config.yaml
d_model: 640
activation: "gelu"
norm_place: "post"
qk_norm: false
attn_scale: 0.0884
tie_embeddings: true
init_std_qkv: 0.0236
lr: 0.000995
final_lr_fraction: 0.0
doc_mask: false
Each number is 500 + 25 x the weight over its row's rms, rounded and kept within 0 to 999. Layers, rows and columns count from 0. Numbers have three digits each. The size before them is the row's rms in percent of the matrix's.

# o: layer 4 attention output (transposed), 640x640, rms 0.0414, rows 249-255, columns 0-159
# v: layer 4 attention value, 640x640, rms 0.0421, rows 250-255, columns 0-159
# q: layer 4 attention query, 640x640, rms 0.0409, rows 256-291, columns 0-159
# k: layer 4 attention key, 640x640, rms 0.041, rows 256-291, columns 0-159
o249 103:472510495511522501510504523495532491499482473470519519525522482487481497543484541532490516463503484506518512521518504476498494518465454479542533518447535491456512510519519468474497481488462529483523493510503519449558494541525512505474512511464503502502513506473475498541500471512501520515498531510518521466515456537527476473503535534513473452531487534512496504518498460517504504480518447485516519465491524468485532450508519463520492534491489488484509453524491453517493515474474484
v250 112:497476566521498553507463510443491498504478561531510425558524486499472506507499520514509496514479499498473499490509500497456508485494531534522514519516487472432521505526518547472526490508490529490538488482493513457472517529507489533497530478517535503520484464510483515469479522520477525495513475470514484516517517574491477523473492483510511449467460507468507489528498552472441524529520496474476521485495516508476504501444469496547517526488482465538512460502524514543475515458500484
o250 103:481535495541500511504516502447488479548530530511496509488534504531456528500453497469469522479527488502474519537505519520471484516478476484503551486511458474508497515536491509477525497496471494463519459445493497477459545555569511500510506468492500470489535525526475476524492531505488516509523475491509476500484513494478552503482506501534464500495537542500537498492505470479518477541501521529536516522490523483466477503485518533492484531519496530506492469482552511516493492526483529
v251 109:547510523501512529511521539492515520455497456570516520484502438492541493492515491479479507486510481522501481473534507491484502505599483462522503501451511518499498499536512510454497545483484493527477481526527470493512489530480498508534500551493494491450488493494468494487526459484510559517500513496471493516512496499483545484486503502458468558539533494526490494510455474495470510464495527516520500503494491491526447493481553528485505474437488516524483475538520473487535526502521524
o251 102:496491478470529495477526490475482497530554449537488480511461480472493501507528486511533514459478523519481460513483521496514433506496507460504508486474521502467468522453474565518510509491494530496469488503537477510535551511470479530500519507461522470499481487486475466555538490511511515521474502492498503507504484513497516514529521520497516531488466530522491520485506487493510524472510536496487507477515515501468466498547517501522493504448509453473509519519452489521519465502487513
v252 112:522479500502518423488520494538443496514502496524502528550488502541488500491491504487474527508501498502489486499493462490501513475513519531490519479477488499519532475507496478501475487486457481504480521567500514458507460478513515510474537499511518517497474462516483495532485529495482489506493486432493511574506496479492521486483524481476506471501519473518460500509491520439506487542504485430546516482498465464513469492511532534471485535559558529479493528447499524518510505516511506
o252 102:501492521512513518470512479526508549509484494466491509475537514475517515456440534516513526554466498517515476479527517477491489540536462543521500523503519489477500479520497514537511496504548494512522539442509500500510510513501482504499495509488551509515518488513497507514506526468495464461525499499529480514482506526510530496521491524502488509473486489489475498460518493498549503521524503521495512501472499464495465507495487527520534480491480518523483521491499521514525530545500481
v253 113:483491522465489474470515515508508445504540520513515531503434567497496495502528519528495465472497469514506546491513506554462541478506523493522500524465513503539481490504479484532555479489490532515485512497509564487513485526468517512531467543500481477537506507474524480456470504472442505542499484477471469497507504500479551499514527529462497508475490502506497472526491488511505530524459477539490488531468444525518536556455500498475467508522471516502481482535534516537481483522537489
o253 100:515506522525522488482486528526531504491494519528506517494458565513497508484521527543496528513536489499496495497499535490506460504498509531502471456488544499507489533485477519519537526483459506473511520495537517534436495487459488525517452506502518503468489497504464495506520480486475471498525532510497498533487521456497507473508527472477512533496508503477525498505489518482525508491473516501467501485488518493548509490543481496481575495498454452509512492542489516535515523495497516
v254 115:484509539538465508517513491527466464522537479511510523522532505512565505491503475484491473542539475505479504451525513484478548527475495494512515500529560503514489532497497507519473476504470510436495484478526537499509519485473535453490506499490480543499518495515467505484502542508505529518486524472522533520505528486500517482500523489477461531496495514525528463523503457513510535541509490491511479498505521509475458496492513492470477514478494492515507490515488481489496513546466491
o254 102:529496560476499517552526524530506498477512480505481538527557493534555531480486478536490492469494505526506473548490505500477495499473515512502512468527492482516483504471465531511492491520488503487511516519471451469522489498496513514460474454482497481478505530492509532516512575514496483510478514456523477520520467515523483540511524501487542500517502514502475512505466508470528473492528486483520478530489511484459464516532476485444532513525529511520561524510512462555459528518455473
v255 107:484500548520454528510546540498475471534496500511508504558461538469516507550495481524524513488535474506550477488509465479491476502492460544527490494462446497445479540516493461515500521513464534475502537481493501497505501505448506511509513514497498468519499536490468521521475493470505504470514522544451495505511482512520502469516517496489505500513500469527489533542510517515498489517535455513497495492514512463457514506473566448510478528521469503531528481501478466465478479495507455
o255 098:487521522502518519521510483502506523533495520542541516469505501506487518502501472472506493492497477508487517527532486505471538450504509527543497519529530518506484506499488485484467474499481489515491493435493513510501465526454522512476483475525496502537500510487433491488541534453482490510470539504553484495482486485487501547517519470501508492531493538489517537518491472519463465520480488471565515507513517460499497496451521491464464506457439507516491494503503500511508505520498509
q256 113:511539483501511486479468468505517480503509515476476470527464485489536543495468472491502489516536515451509522471478538495488521489473506508489532474472496501500557518501513524537507513475557482530490510498473539506502493542530513480517479518504510468573491468461516532516526523501459517495477510518533430490539498509482486540516505482521527479507499474487540524450484513492549481500520498494514525498488461562481518505527511454500483517469503461503498503491521517472488467509463471
k256 117:519492502496515513505499508474507449490491493507486502491486517473574508530488495497521526505458478506500515467525503521462488502538549513490475477480444509447502477493496507508480515508490507474498457490480460516512497516503460527544451507560550515513531462513471534483499481482542516474539464505498531533430506512449510553539530544508484511469470507460471518494486517492514478473475483513494471512499481458504526501531494455489454503537517506518514536465529459488551556493464544
q257 114:474469514542533516504481499506483516506487561460471503511534512480490556480482467533492515426512549541507499481524530508526526476488497520512529547453478513517527503501550542508491520478492502500462518478503490482490493500490514500481509512523517511406508482487489502469483492512496480474491491481523542496473496481485515478520491521481504476486490493471475488469492530530490527503492473504497485510496507525501454504440516454513548495543508500489501485483482501506498504504478557
k257 116:487502493557481484515508499530512470572485477523479508474478491496480486492532534534488486520552459505511488469497518470496506494491487484489502487496511490482512514522547481517498470497480447462497487521497516517506521501535465509484475493507489442499521553468482549501472514452511486486485534511509512507495515475513557508524506541491509457525452535514513511468496517512464479458485454483465466492508538468457513477462455531474485516513483493482522482483474503506499543454538493
q258 114:461509478516512494518487473480482509489454478503512493517518485456497505484503503521515524498510478499467441487480517503505493513483514439524520518493539530497516513516523487534475528531503515513483511469525485470499552499515475499468509514504455519509500510499515519515495511513496523483482501505545517493516476471509480508528485504523475471537540481513521495467494517503537478466504457497465488528494512510507516515505504539509499531447507527459513518499511507513477517487459507
k258 117:479538502534491536514474478465518512473520501536519504498485492474459487539489498498466517517517493455500566513504481521546520483507519502456488509509518459461495482519488531558492488440513510496531487512513466490500523497502520500513500521514551525443519550489495500536527474513517465479482511503470495528493469511526469413521475488495479510474539485470522454531506489505469501514519501518513486504517507511497471472502464486501477472526497536485501534499539516540496498455485502
q259 108:479515488490485493518487541520489531501529487507494524484458528451500508493505493545551493474504516523510534502524527468496497501480498483468504537506518522499490488469472503470489521475450544521506500489471490507486502474476509519524509503500503473469489507524511544507471438507563514500443467485531471502518486534510497520525440509484486493511471507522480428532530468456471515503486517517491508494481484506534508505541536525518519501519487500471489502482540443500474514451505495
k259 112:495504557438525498502458493443464539512481491500567507482467483469453479483495468517440485493541480508491516475519518535522495514494504499510491458498551527503521498475504484534539483504447477452460497533526530470527518503500495497471536500510478515459502493478512506476592532539504475509500538516480518537497536493504485496487502528499493497469496518527549549518496506500498508505545461499472456551519484464547535483533527500504526494449492472485503521495493504500510529508516512
q260 112:451506545496453467475536500498517512513498491451520472505531495500501536513498488469473499496483512483469563501451467530530509521463494510524510554464507466535533488460502517464507494495527507522493492510510544533494486495466482466512540514477500511475486495511468515507452510439474462475508458467493478468527446535511507549549515506502495467525494520520462501492494466496519515504520486502526472559471526487501489484500484507489513478550506509500479512491497446499495511520514497
k260 118:503455493560513460494429504444543522529501517504480494453467526520467485451475522468526490554492490522476493447512504463470507520484508480483501524470529526484536490534494551463498507493474468495462456519467475568524470478487493513518467471495484525496496507483492501467508441494528529465518508522566488494529476506531527486485481507482475521499492507477496495492514506527479472508469529499485498489494435559456487557491518502533485511446523521505516525506492525490501520524448476
q261 113:481510473478552495503476469489480505521495505502521503561518499485491472510521492448495510508480468457494495528528517519487456516510535469514508502512528563526492504490490469518498483507479547519509498504514510487495517486508485520498526503535489471544497506523507544522517481474468511477520556436504512513521493508505504500540511489535523512550482515501517528508495472489496501520473514467557485494582476486505496516485503515521511507497494532509464518466495488503481519472442473
k261 118:471458525483497526529537467468525504448517511505486493490487518511493482508502494544497523524511485525505489529499492532503435501514463477504482520498490478512496515501494567499466492512524546532486463501558488501475513480462486550555487492478470487473454473515473492501496479508490539470470492523517533516523504461500531537541531538505534532449501547526561534514485494483494465482516482499501531518447538516502489475475506510524497525502526527516534469484563520522475497508474507
q262 117:532461492507494472523490477545521505466494540497530511500464481521529517513502524544488494541513533527503461503517524542492424508538537583520539524493511461498491453458468459548543547515507475489505486462528506515484512499525484499483424505493493502495453463573532511467520483492502486437509476507456493515496495513510511510482485513472488505490498490521486494515443511531527499493494488506496507489467481541445495444548484539533533499504541503490509534492489515497498499505521530
k262 116:482518522491502500454463514479528511461507538473491492498543503455510464489499491527487477525439517514490519485494500518492466516482443454477488480521506551459510515509513485489508475524487466499516490479451534503518465493466516474488480519534525501513475516544434508544503508515489492488504481505514505539514519516498507510485468539501494503499478487494491502496512445480473538504515530495497510508483459475492531482512507513520485501534519514528468490519487466501518443480479485
q263 114:506493445496481486489490483489463512499533513510563514474493501466535496521497512501532523494499486501474515505485466516509544499512506520492526512518498528516475487492512508531512494534490475523429485492515520503505437475496501464477504490556524513499492496502528493504536470532549465525450506480547528519545512504510549485462512528490467426493503502506509482483514504497537541566478483501467489497513499521493481521518499477489498485514539535495484498539512514507470534482460463
k263 113:514528518532494516508512487527553478476513480466512456514500477503499499496476506495505448499510546507554488529506510512482526486503511501507496490498516495527466499502516455490480457515509439508529515555476519504483496516500520490472471497524517497455471497505476470481460503455501491544512518484517473520500525488527451523476498452454530481566513511517481450489525536523482479518524540439511485528485491503498528485444488491508483499513495501502510510516518537495489492502476477
q264 112:492512516488518511475507477489524450518492484460458499479494483502497502496515583499489509559511504524496528539515489465511487492515499502469468504507488531534520534482519454512537481478499485526477484475495507528488504547492533442474521492481501456485510497498500487496553524495523496493497499543471520513518534466462504430472493505500479525571480526509488526477500464482490515462496473517506489514542483505505498476544511471474513526423464462483486525506466467483529499497485502
k264 117:488481455507467484508509471515486574478475540501517500565496481488500536477453427453481508483484504516468509463510513501533472465527503507516508490480532486464495522482481461556487475533525531507506497520492488531490472493482478508532480485498508543489500504514485492487460499467457492495525463502548481515474536507516538547511492486517510503509475484450548418520516485501511501489485464523519535471510539515523499477490485510465538480531532493503559502508495529530510501526526515
q265 113:518518506490519532493520483524523479499550466491471484493526515491474485484507472503516435565519506504517555476475486497514446482494484510520529451514502530483450494521466499440485508547473515472482482490481513487480506479501511563509499524498503476484542492446500494458527535514529507564504506512495513515490514480544521493498490586506466508527437503489486467508513507510511524480529496548481528505515529498459469487497488465508510516478527470499489500518562461512473559528534521
k265 115:507448469527486495478485479500468505477477525431507512508509474519508485540508509534505553489493495490495497495471518541568489487491503512496509508503494452562451460509498500497522504479469469541505500502470472545516504499518490505499493509497494503483473520475451505501475504462512483491502545478476486494529486420490474503517488469515487474502512500518504515492462514470476540502479514521483509502508476477528557515517531496495518505514484507477523502509508464520561494493502482
q266 120:511513497535545516523509469514481488493524478498465514507486502517491506474520513495465570441524486474509511481487531488441531567516564482560500511513476499479479477503465511484504492559514506520485504484472473482458500471469494487495484526457487473489483515508561477492478508500565536454480481489510500498489478505533496500480454508563533516504462471503498511456503495508529519469518498504486490514538603482515486471454482510503491538507507505504498463521494468487498533531517476
k266 123:518483497490536493487472518482501506505503475500474465525483527476458488486486478524502507489550559515532480562446481456494513478500484574531499502483497501453506497520525496509516470498496498478466469482498513441502475471475504499504523494529489490489479477495519467514551502473536511474528516528497493487478442517497487486526488513502491469469522516488511507441511542522531507484518513513526502589500482468461536509527495485503533519482518489510462487536499471510515494460504533
q267 111:492507480500531527502492502506494462475478469491563533483502520487489503530511501516499425492498480526501494485512503557473474490486524482551483497488539523478514444480504510543495503449480502485524533527556508524436486481499438507513514486468500538479490512521494494509471502533516491483508473436507523492518529537492464511519496526538473542515462489534498481492518478518475471482495530508479495512520493507512470457503491470505511512499489503472532516537506492528496540453501527
k267 112:467457539527497484540485470487463503491504502514469518507470518497557476497491476527479474477529464464517502509493513507486492490509509459511551531452554481462506483507524546538495506467487518518527523520524514475498513490491524491506480480537542484502480508490506522485471504498529520467526504473460455479500490504480486485484486491510501467533509551449487521483454546495493508480532488494475519529504490503536468520510499511491485509491475509513525571481460522530525500494501498
q268 110:508493489460482563484443561494519518517513474482493490495496452518548519466535461488481504470531530477516534494468538522489504519501505486485477518518518483491507456499484550467552532562496460474513495511432502482539458481550486521505513516533547477499487505511517495462504530488503460496553488511490489544517490488466515486499489483515519491496493514478523539471502490511526527503492494523517448476512512520501527490458527549520527490480479471494565514509513442506464493498500466
k268 111:542473497524513511498489452518454461505509504470492462512466518521523459499485489527465543521525481493484525485512505513486531483504483534488481506477461529465475523458492513518493457481473513502538485522542477489519524457488551471504490500482511493506490471509501486561480502480499512483473458498464467507466499496514457495495486512512536542467515463512481566465441505529495531521521521513525508508518462522513468518526516534442531485448453517492494501489496492486491491498457521
q269 110:501539504512550496526527464511518528460524476524514485444508520496483521538540480528473476499530483486482476515518452518473485512520548515505486518462526469475484489522472499527507497529516538494497463498467477488467527543513480468497532509484480475493559537441492535509455460453508512544479477530482500486481469508475528525462508547516520509508481518504527506498493441463483491486529499497511526495475469490532455482496514500444523499468491479489469511507520467494500552469488501
k269 115:492508499492555526536489485482510515501477508499471496501493488494497482475509543480480495540471468496487479502500516507501527549511528500510528504552520511497445445515451552514494503514564465533459538560475471490490555529475475538473490473451532528484510493496491506456537483514484522492497527518517510513477467524488518527572468527503541530499531462497485504492488545487527493500508479483538488484518509515456519475540515473497486508478480519496476478498535496497453499523542522
q270 112:531515523482478540498527464474488521422525513495495466566487500482485520524498499540520494482506498488526513493526513474499441493483474514514490485474487520513540498515539476486476486459511511532514503506546474512519497502525505511486472513518509487532522518518491477503518493484493450505525534526487511532502528500524516489523514464471472490476519504514525529513515513473496505518488568461522524498498515525456491478459489506526486495505476503575521534495568495494522514534507460
k270 112:490481543486525480506494521544468441509535486504502519480539484517502525468460501528503517495470487501498500491501496526542526542540520484466507481523514489491498502500520509504470455481525475455537478479472492543473518557491515531456526511459485491502522531520532487542499521550477483526472488454528455492535517548527489561480497488480525529531485497557527477499492462502470517520476457477549530451544491474479501535526495545486486510479461543478472517469457527476473475516496480
q271 111:511440513520466517457487478562511543517514482479540494457511474520501470500474467489466538521479511533540470475487526462519532492515519467497496476490536510493478521498489541476490495499477542452510475507493490499501488489515479534522478461488506514504477487483537506490479526482511502463540499487494532497506491518445480474461541532515476492494500467445481500473436521491490509442511510548491512524507536491497517517563541495524482450505495486505480516491461518501540541495489508
k271 111:488482522521467488497541485492507477491500507500524476489496443469514483485508513464484481476530509516452508500518484511477490503503482514498524521505500525498473524507462509506547532500503501501502542481507518483487569476518434519499533503518508498544486502496519499547495532490472463511500479565486501530485468461488517522466475496498516512543507478522514463523517515537534461489485531494507508512478514524494460523480500504504497502487524488500530528526515426489527463491505491
q272 114:487481520486512525499498488514492517485484490499480477490506484491445526496507490494482533516479505509478501555531517509477529447534507511489513563504502509462509558499493491441479529512485474513497528542465475473493463477485496512492493511501482471513489452491483500479529504518500525496501496532491507488501495478491509504500518532501511493519492506525476471486468538534484478530483482512436494510513435553526495494507502433517467513529498516524517515509497473571531482489561473
k272 116:467488512508511510524449458482523516483498453542477538503482500473507507532471475514486521538497517495548503490530503468553481472467484481491478480490441480554488494497533520491470444492492560524466483531486467503500503508505515458512507476470497462495485470512545511518518482480540523475484535524485538535509484477467512463564520451501521479527498467500429512492490511544490523494489444497530475488524506499470503481504491513506531496511524543470508436477460475482480481500471486
q273 114:495488569502515492500487562504563479485552496516504502511514496505499505533483488490484517492526530476511532538507499486486493504533521539535470492549525508536496498527482482496538528516492509525505477512511502514513468492508509524499489495511485549487523524523483471486552513493497516495504530493570488513442461486450502496490492490480532473526464509530488514462505517534501526458498528489503486522541452502529510493547497461457481504443510526503490493494479508485501466491506509
k273 123:508533488528506505517517468467464482450503469511516481534488514516537500498508480508522457462488443537497517474516518480512518476509456502485505505484537508511469494521473517499499499516492544478505532472522480486560545510494480521515511543564499473528465458519487505497480516465541488510486510485459496486505510504544517508448498463544476525525514500479514469500521479515470508489496493530467486541479518507474470483477498515499518522484495517539506486509508498505463493519459485
q274 114:493537528481481509495472493501524485525450533503494496478526487486542536482503546501448527481476481485556532499525535500545546497470528442517512485490529481529501504503502519512530504508505479488512507528534512479474549524504496468542537538506529489510506527459498476502534531490539494466513487485498521515526518524491502536502477518498527464516467524483523475501520487534472519510530485494521468438475484513498509461488521470499491536515502518522494478505506485532512537488473513
k274 123:471476488521525503511524499504496479501464505545496461497533492499480489551518515524525449526534494535514498498465521475485511524517501495526517500455541489493453481463509484546510503486529524532433511493498521528493495489485478513484470509505484487499488526542468526502490508523507535522511498524506542490500510515550461465484503502550486514495507515540456511528491536496521453491482501516482502497528465529492445508492529500479476518504506461532528525518452431496491516509489510
q275 114:494512500467497477503504466497504502494496487517550453498524458545521503493463556520521463500502514521499507492512490497471488497519534471502456477455466496518494497520525487510490486500517492479507498496513543477544529479498506514489484524484476544518481534463493490505549505492495460514454500468500487476436535494533499510510488483451514452504490513534475487529500535490472519480506505487520454501485525476496489510519506499481520475547491529450540497480510498542518531511530512
k275 114:497496526480504469490498452490506453511462464521502498490569491498519540521474504497527492503457487504471506449503510500498500519503485493491488446505493475531484500513533490542527508493547511508475483525526492457504471493534509466486511486481462449532487504487580493499465497495521482495500502489488493513500507530483501540495471542484515506520464510512483489505478478509496478500507495499502516510435487537515553501499486480537491487497490518502463519466515496530481516512452486
q276 112:467485473494501514499496526498483521463532515543499511516489528486535488529511517485463468466498472509539469514519490483501494488510478489443502484506501498481509521547526533493485475481463455527487448505462485488511484472520479463508518492512536501493498514489535501489519504517504465471498527502487478520480521478508501526496521507529455503464484463494507474525471517503482510523502488526495546517479485452531472463533505504488498483490562490492455512524517529540503497548485534
k276 115:510510486402503502528497527521470532505499482488492535526479534540492506508511526475509520504500530505499438478481520513542505508500476498500499486445489504480491441472459532498454470493534479499528456500495511493475508485506497491476457524503516475500454491510504455493535444491429474485514515485497460520509518484473518547492486528473487520483513505472500519512490518512490533496543545498486489475526530509506490471534499508465501513503534541511492517501499524515514487481520468
q277 115:495488529510474457506509485481491544503499502510510532491484480509487489535529495515520468441462482501478511516460502473477458508498507503514500508505485499522465509473480547516500491532469482517485526505489477475470521515468464499561491518501460502459512501448495508490555506496474487485488532495562516502519483502503496481478518538523555526475508517498508515496452453492496479530495503470486468505476470465494532492495466509474545510473520516535467510538493538505490503515500481
k277 117:512525473475571576493529501521509511510497522499559506483494514490512458474520494504487477492557481480503486486469502507492509530498504504474504531471523495480499530491524553458543520529554494462476504505502508496518514524481468491466506458537481476478490480506491478463527522501518536489476523504511492473496540503540509484431498496512510475480463506480507493477501509474478479504515514543520503535501516454494507464562500508469496487519460496474500516443531491525528514531481516
q278 118:526477489543534503538486492469519457508549514489475485465535483461504461495523503510568503523497528542528480496452474513480447459489493561493473507488495482522501473498493495514502473497527484506538514558498483483450486516519517499500464462504490464483473533525485481478520488547516516480514488526512487510514470516511459451505521524487478537452506527497547511516454502502480479492491512533514522472504498508495517482510512514495468477521506467537494527454468488484517545529450517
k278 117:526492466495464511489519485476506477471516471553540513517510493506530547548494500535476438476531504471496540547488527484480518467485507511531472504508512509488496488540496507452518499481485455476520485488507524484502538494521544494487491493461501534457500499519498546498522510461469499500526501498602517525538515504511508531507554516559461492494507507568496504499526486500541544538495532460487490516475452497480509497519496443480513514488495509475492511502486492508530462520540517
q279 114:532479512472518532496467474496489506487455541535525496529507508464497518503472474495530504505539505508487505539521465467509498508491490485533482464472495481534505497468531522508482467499441463453469513521518506484516490475488512503532470506477475521456523457518503495567500521513526490451445474505445496535534463479471485493494491480450517521561467488491466463509511503496503502510512464489483518494482487463491504468514488539478534483492499472496507544517504515471470493503485509
k279 118:431516426499507507526479499531540522469512518506467480516483466508525495472486480534539493507513527494530492462516469468472509488505486518496489492519540509583506475447493501496523485490499493545530511497500487467465511527442528496482496473525548469503485510523566496486507481492527468483502505497527566512483500561531484529485522521486534479514521522468507510525507540517503491477522464520533490475515503545501512509514528476481488519483503448470516511482487487495484529530495511
q280 117:457524468526538484477540487501507522499505486536500532539479503483508511463531514539529437495521503515512558509486530513503475497487529445555477535482508541457529468502514449533461535490476477475482523525532485480495522462522502461510512485509496501485520506495553423512463462499470517474502461477481495502497511497530504474559515477483476464501540499505521527513480551494464472462514499520476501483491510486514508498532489498516497463486460476549490514510513478459489509528512489
k280 118:460490504496496501528505528492500524532483497505459501527501499509496480482458496504513525488491534508491505453517508526511504530478483470537508506528488522543503530463482462477490511482527446465466511424524495533494494507494516513505516477537500502510526481488536481502508499492492504513525503479513509491536442529480483526497468473483486500539467508462484449573523472492495527515444502509526501481516483442496512551500497475517494492486521506498440464531487480487496494502510497
q281 112:496508491467479515531493482511496517511522504497526482495510498553488531534511498502488496495497469466505542523455465406493477544499499462505493501496459506526560489495485513492525507551490517444500505493494546504481477501493501496483544522496558510484506481539518506536516456488499510521485517504517501509537454506499471479520510530436491474503512491536499488476480505538518498497472455509476451486498535511485487585524495476460468449500527494480495481479486496491523478467509473
k281 116:486502530526484508494523499487486500494483513520464516513558499506484519515455549478493561466502464496487517548472468524534535489536490506503515516513494490536484488513503474496497497520517482549481503512485480504496474503519503543500526463468463470464462493532490469515472520494493519518561523505476530500504443493481455501481472495465494522517491466484490472494493495487454502473510481516507474551504485446470507488494488510576491470507536507520498496500500514465486494489509537
q282 108:525474487514517526507462460519449504501497494502493482517492520504496455516525477493491486454465476532528544513483512480514506513522457484490497498486468518542454500539499552485476517492552508484534510502500489532479540515498521472529520525509503512507510476483489471533504497486497507515495487476456434514489460506517542491473472469511515552528510489458547442518493507548496460480477489519479488481505467496477501515502489533544508564484519465533497510528512451509454464536494477
k282 114:552539469500503480507510501499498503471509520503454537479533511441455504528516544489501470496520510525497494483502458435519530463514469495483511538494505522524489527449496495532495492508475491510472512508439457501520518486469497496466495505489467486515514464560452522477489458522497486511498514491492512511543450504485506465502501534495510525502486477497496521470516489475525508477460511511497469509541481491520515461549482500470518527497504472463494536467464498485529494508487519
q283 110:454555507510485489508488424553516524509562468500494514523515508496468504497489472482507455516519520532476493500524467525511508479465482522510502498438529542529482444471541503509524483492537542531541511537491474494492541482491483491464486534473503507527505541465489482548536471462497502474498493493530476519504465469531506491488485519527523487514483484494523503489487514519498503492474512504490469497477520487484474489463510523564477503483522506511524503514498506460491459489449464
k283 114:453481518482546509448472505487504501522471512515476484492493456513522473504474500565495477479500539499532510509480442533494515470520464484494505502470455473458520543535508502472485487475555452503487500525494491495495518514503522527508490459496499512483472505511515506482466508515484557498514514489498527489531500514506491520567502485470542475537488507521495462490492485495509521495472482479523487534531531467497451516480460470527494502535476501499528506492470498520460521472522517
q284 115:506511482550469463512472496544497480503488523479444474484504501525471465529529477513514506481553413491505514550476505498501490523500529488486490463473510533540521482525496502500500504506500484482513528521540460510488508485529502515493476464506483540493503486512518548471498474529493509489543506480529506545493455462485524541515510517473509494491497524507506535522519519519521485475526531479463483501495516500509549489464506537462438514526481536463484478507472505497499524488516497
k284 117:490490535531515468461515513487513527483502476525524473508566483503458487546499484475530476508478507483466512483512453481496537497505508512467479519499499540486495491479432470523533500523505490484534472527484507508499452491458507487501510477492488507495492489465459463515501514505522487480515489498520403471521516539537453490519468444508481533527505436499514464493489489466506522460482465562513500506500485523485477504536521463525520506503500528467479448500476511496480452509522497
q285 116:488476514516493473511542499480499529515472499450536516472541503473508497487540500485530518513492512493529498488526504518536489516491525476443520495488494450495531492509484492437496509516496517479513521536511520496493525466483488516520542530464550488521482478491446507468513452488458469480469471550449449510484521494470434521492499473477505540493471491511510490495517464510515500452513497531512466487482490488476543499472544483498496508502521501534478506494539467496462546496550512
k285 116:513480456481497443526522477461478520512496470461504495539466502484488487473513470505503531479493520475493517512500528503470484479533465526484490467528528546509531493511486493508509491502521552502495493563489470496512471494486460531513467485503485561523499488491508504489532499465511477517449458501494520489499490485492521522476476469496493520513498523532491500524524540511485480491468503487453530468488479509491470507482518586485531475451489512493466474455495526487477471483503535
q286 112:513487503535465511466528489538499467491505493469513486457501508511509531472496517523491494554525477506527513519500568568474490502474489494529514561492515412524470537513499532492508473486537489486497510489484465505509512511502468489493475484515499502519522514502503508533496494499524483495476503516537475466504488500478527510534490498517514492497443463506493495480516551505577469515482483511484507520499519494495468499549523525521546511511496473491504489529490496474475519512540524
k286 119:498505527509503491458542517501534524526523529544499520531502507538505503475508533497502508509508489481474469512505476489485499511488498461511493468512555496502483505473473477514505484472513484426533513483503505536474463479520449460512503486516492476527487466479488513504518491507501528504467475541477485491505481492482510497545548535526535515505527526519446477535489462513481483500471475494493493511566488462510508525514486510500501520452486497522455518499501522572502474563472470
q287 112:532490480475498488538472483488494458490514520476466501451506518453489501480483518518505492544524495504473516518505488512528527500497480471512517504471503515502505486504528494506512510521503491484469505506547545527487460507484473505515476464496482441480505440471490474492507519491493497511525437506493496531501489551517539459478490545507458489520500505504502473488473480481480523505498485554498520478441561456503519483537503524543497447502501477456546466470503494520504515500469520
k287 116:460490479499504520513515518445522488537492488467516448541447533500546510548411533523473528529518507477483509493511498475563546499529530490476455487464450508480468507536502477494490531465519484485504442508531548530505512526529516497519469504495536496497491487475495504526569496481550477487550490511545475485520523504473529514440466516529473507520510492498492542500488487519520556484497481580510501507478459471531523472506498508481524539493493501535492464495526474498481468487506464
q288 114:451518497481463494510485509482522461503478490502528524488559508510490530497501508476508507466509490495473497500493512549531461501484506474474478467498521482514494506508524503493475514492474493506454489470502482515531545511508494508531449514461484517492493488537452478501539487546478521451499502456451487494527487550517494496508536523487517484484469414476501489543463486538474533480516519537494471516508510527520526484524498507512544494507477490511478515494508490513473513495522485
k288 115:513488473506472513471499488508508497534513503537501489524499465466517481494474521502490525505536519485496483526499515541532499457474493488488495495500484505537513507514472492555541513510531496493494506489505475513500503545497523489488480525490503548522486489510476482483441518472544501487500500487466492501572459487458516523472493475528519516551508495521473535478525494497548474503521525514484436481528473536517541535518561519505471484478524491500511544531489576508494504486480483
q289 112:514530487490515488505522493495502457516475536468548505480497490527535496493475472500516472464498487508475511520489475459499553486503530465499479488486468519545518479513431498527527529497518502477477497487497494523497517521545477558476503493505553516485506534540466525492541503532529483508468535452498493485450515510488551505508534496474516532474520514486534473511516451506476501501475508503467497522522497463494464530490453516482519510505494461500477508496488518502512512562477496
k289 116:544498522499449510543480474488510545505448477516520481471474493510514482508497552518501505511455534511494503465493451496543526521494489530517535494516509511498513473460513507493429544533496477530518486513449547477492497503482542535437505497502465549486517524476509550500510481481463507487557487464480468469563492507479510451471512534504542552505502509514492528507555520486477553478504484508502492500505455522508509514488526525515524492501493494481511505474523522505491526507511486
q290 110:465534516521495460527489491512549512522545494546477502482502470507473456510474537499509506500543493520507496489498552467534479494497499524516458475484537523526494469497517543505500509521511483485477476506534544482496455507487454491535506526521478516498461483427504529517544502485515550504510458468457500443463495479482512493510509512488474522574505493460495486450494499494492512530519520516513553459517505461465443466473469506478509486455508496505541492522453500505437516484521505
k290 111:483503522493496513481514532472505505481474479489539494491507539482525486514524516518496498528525478510551442512533520488470524523506476518503516455443461475475482496503520515509530504499551505508518515508492453469481504509505449482457473499520506480489473512477516493491498491450472540542485534484482515453463478522529470524482519496527497505530504436525500532491525508464472479480496517484547489519500511489498494505522509465484504492489522504536471504531482493530560453481485505
q291 108:523491483511462488490472474470556511488485460490459461490489549509473478539512509504535526501502514462492534521505511524505461473473558508498488505476466521468510492492471480523465482513474483519469550515505514520546458534533490538511555485473491495475500458527525485529508514542512497496485481501516514472513479496521527513475472455505486561461459481526487514499507476500494509503515465549511503508509521511507522466499555497543508505497495498483479484470477482535483495465506477
k291 112:473501510535530465519506477467493496506518497500507550496480514513504475496500508510475471479501502520508522469495528515534502512515515445453494507585511498518530556494503483505494480493554512507540450522493549465463480481498495587494483497507505532527482511486527431467497504516504517478455493498478490461497502495559452547516499502521525493456536488494485471501468495531475494496499474535451477515452555527528496530478506523546502530504473511463479491505531511505504486476484524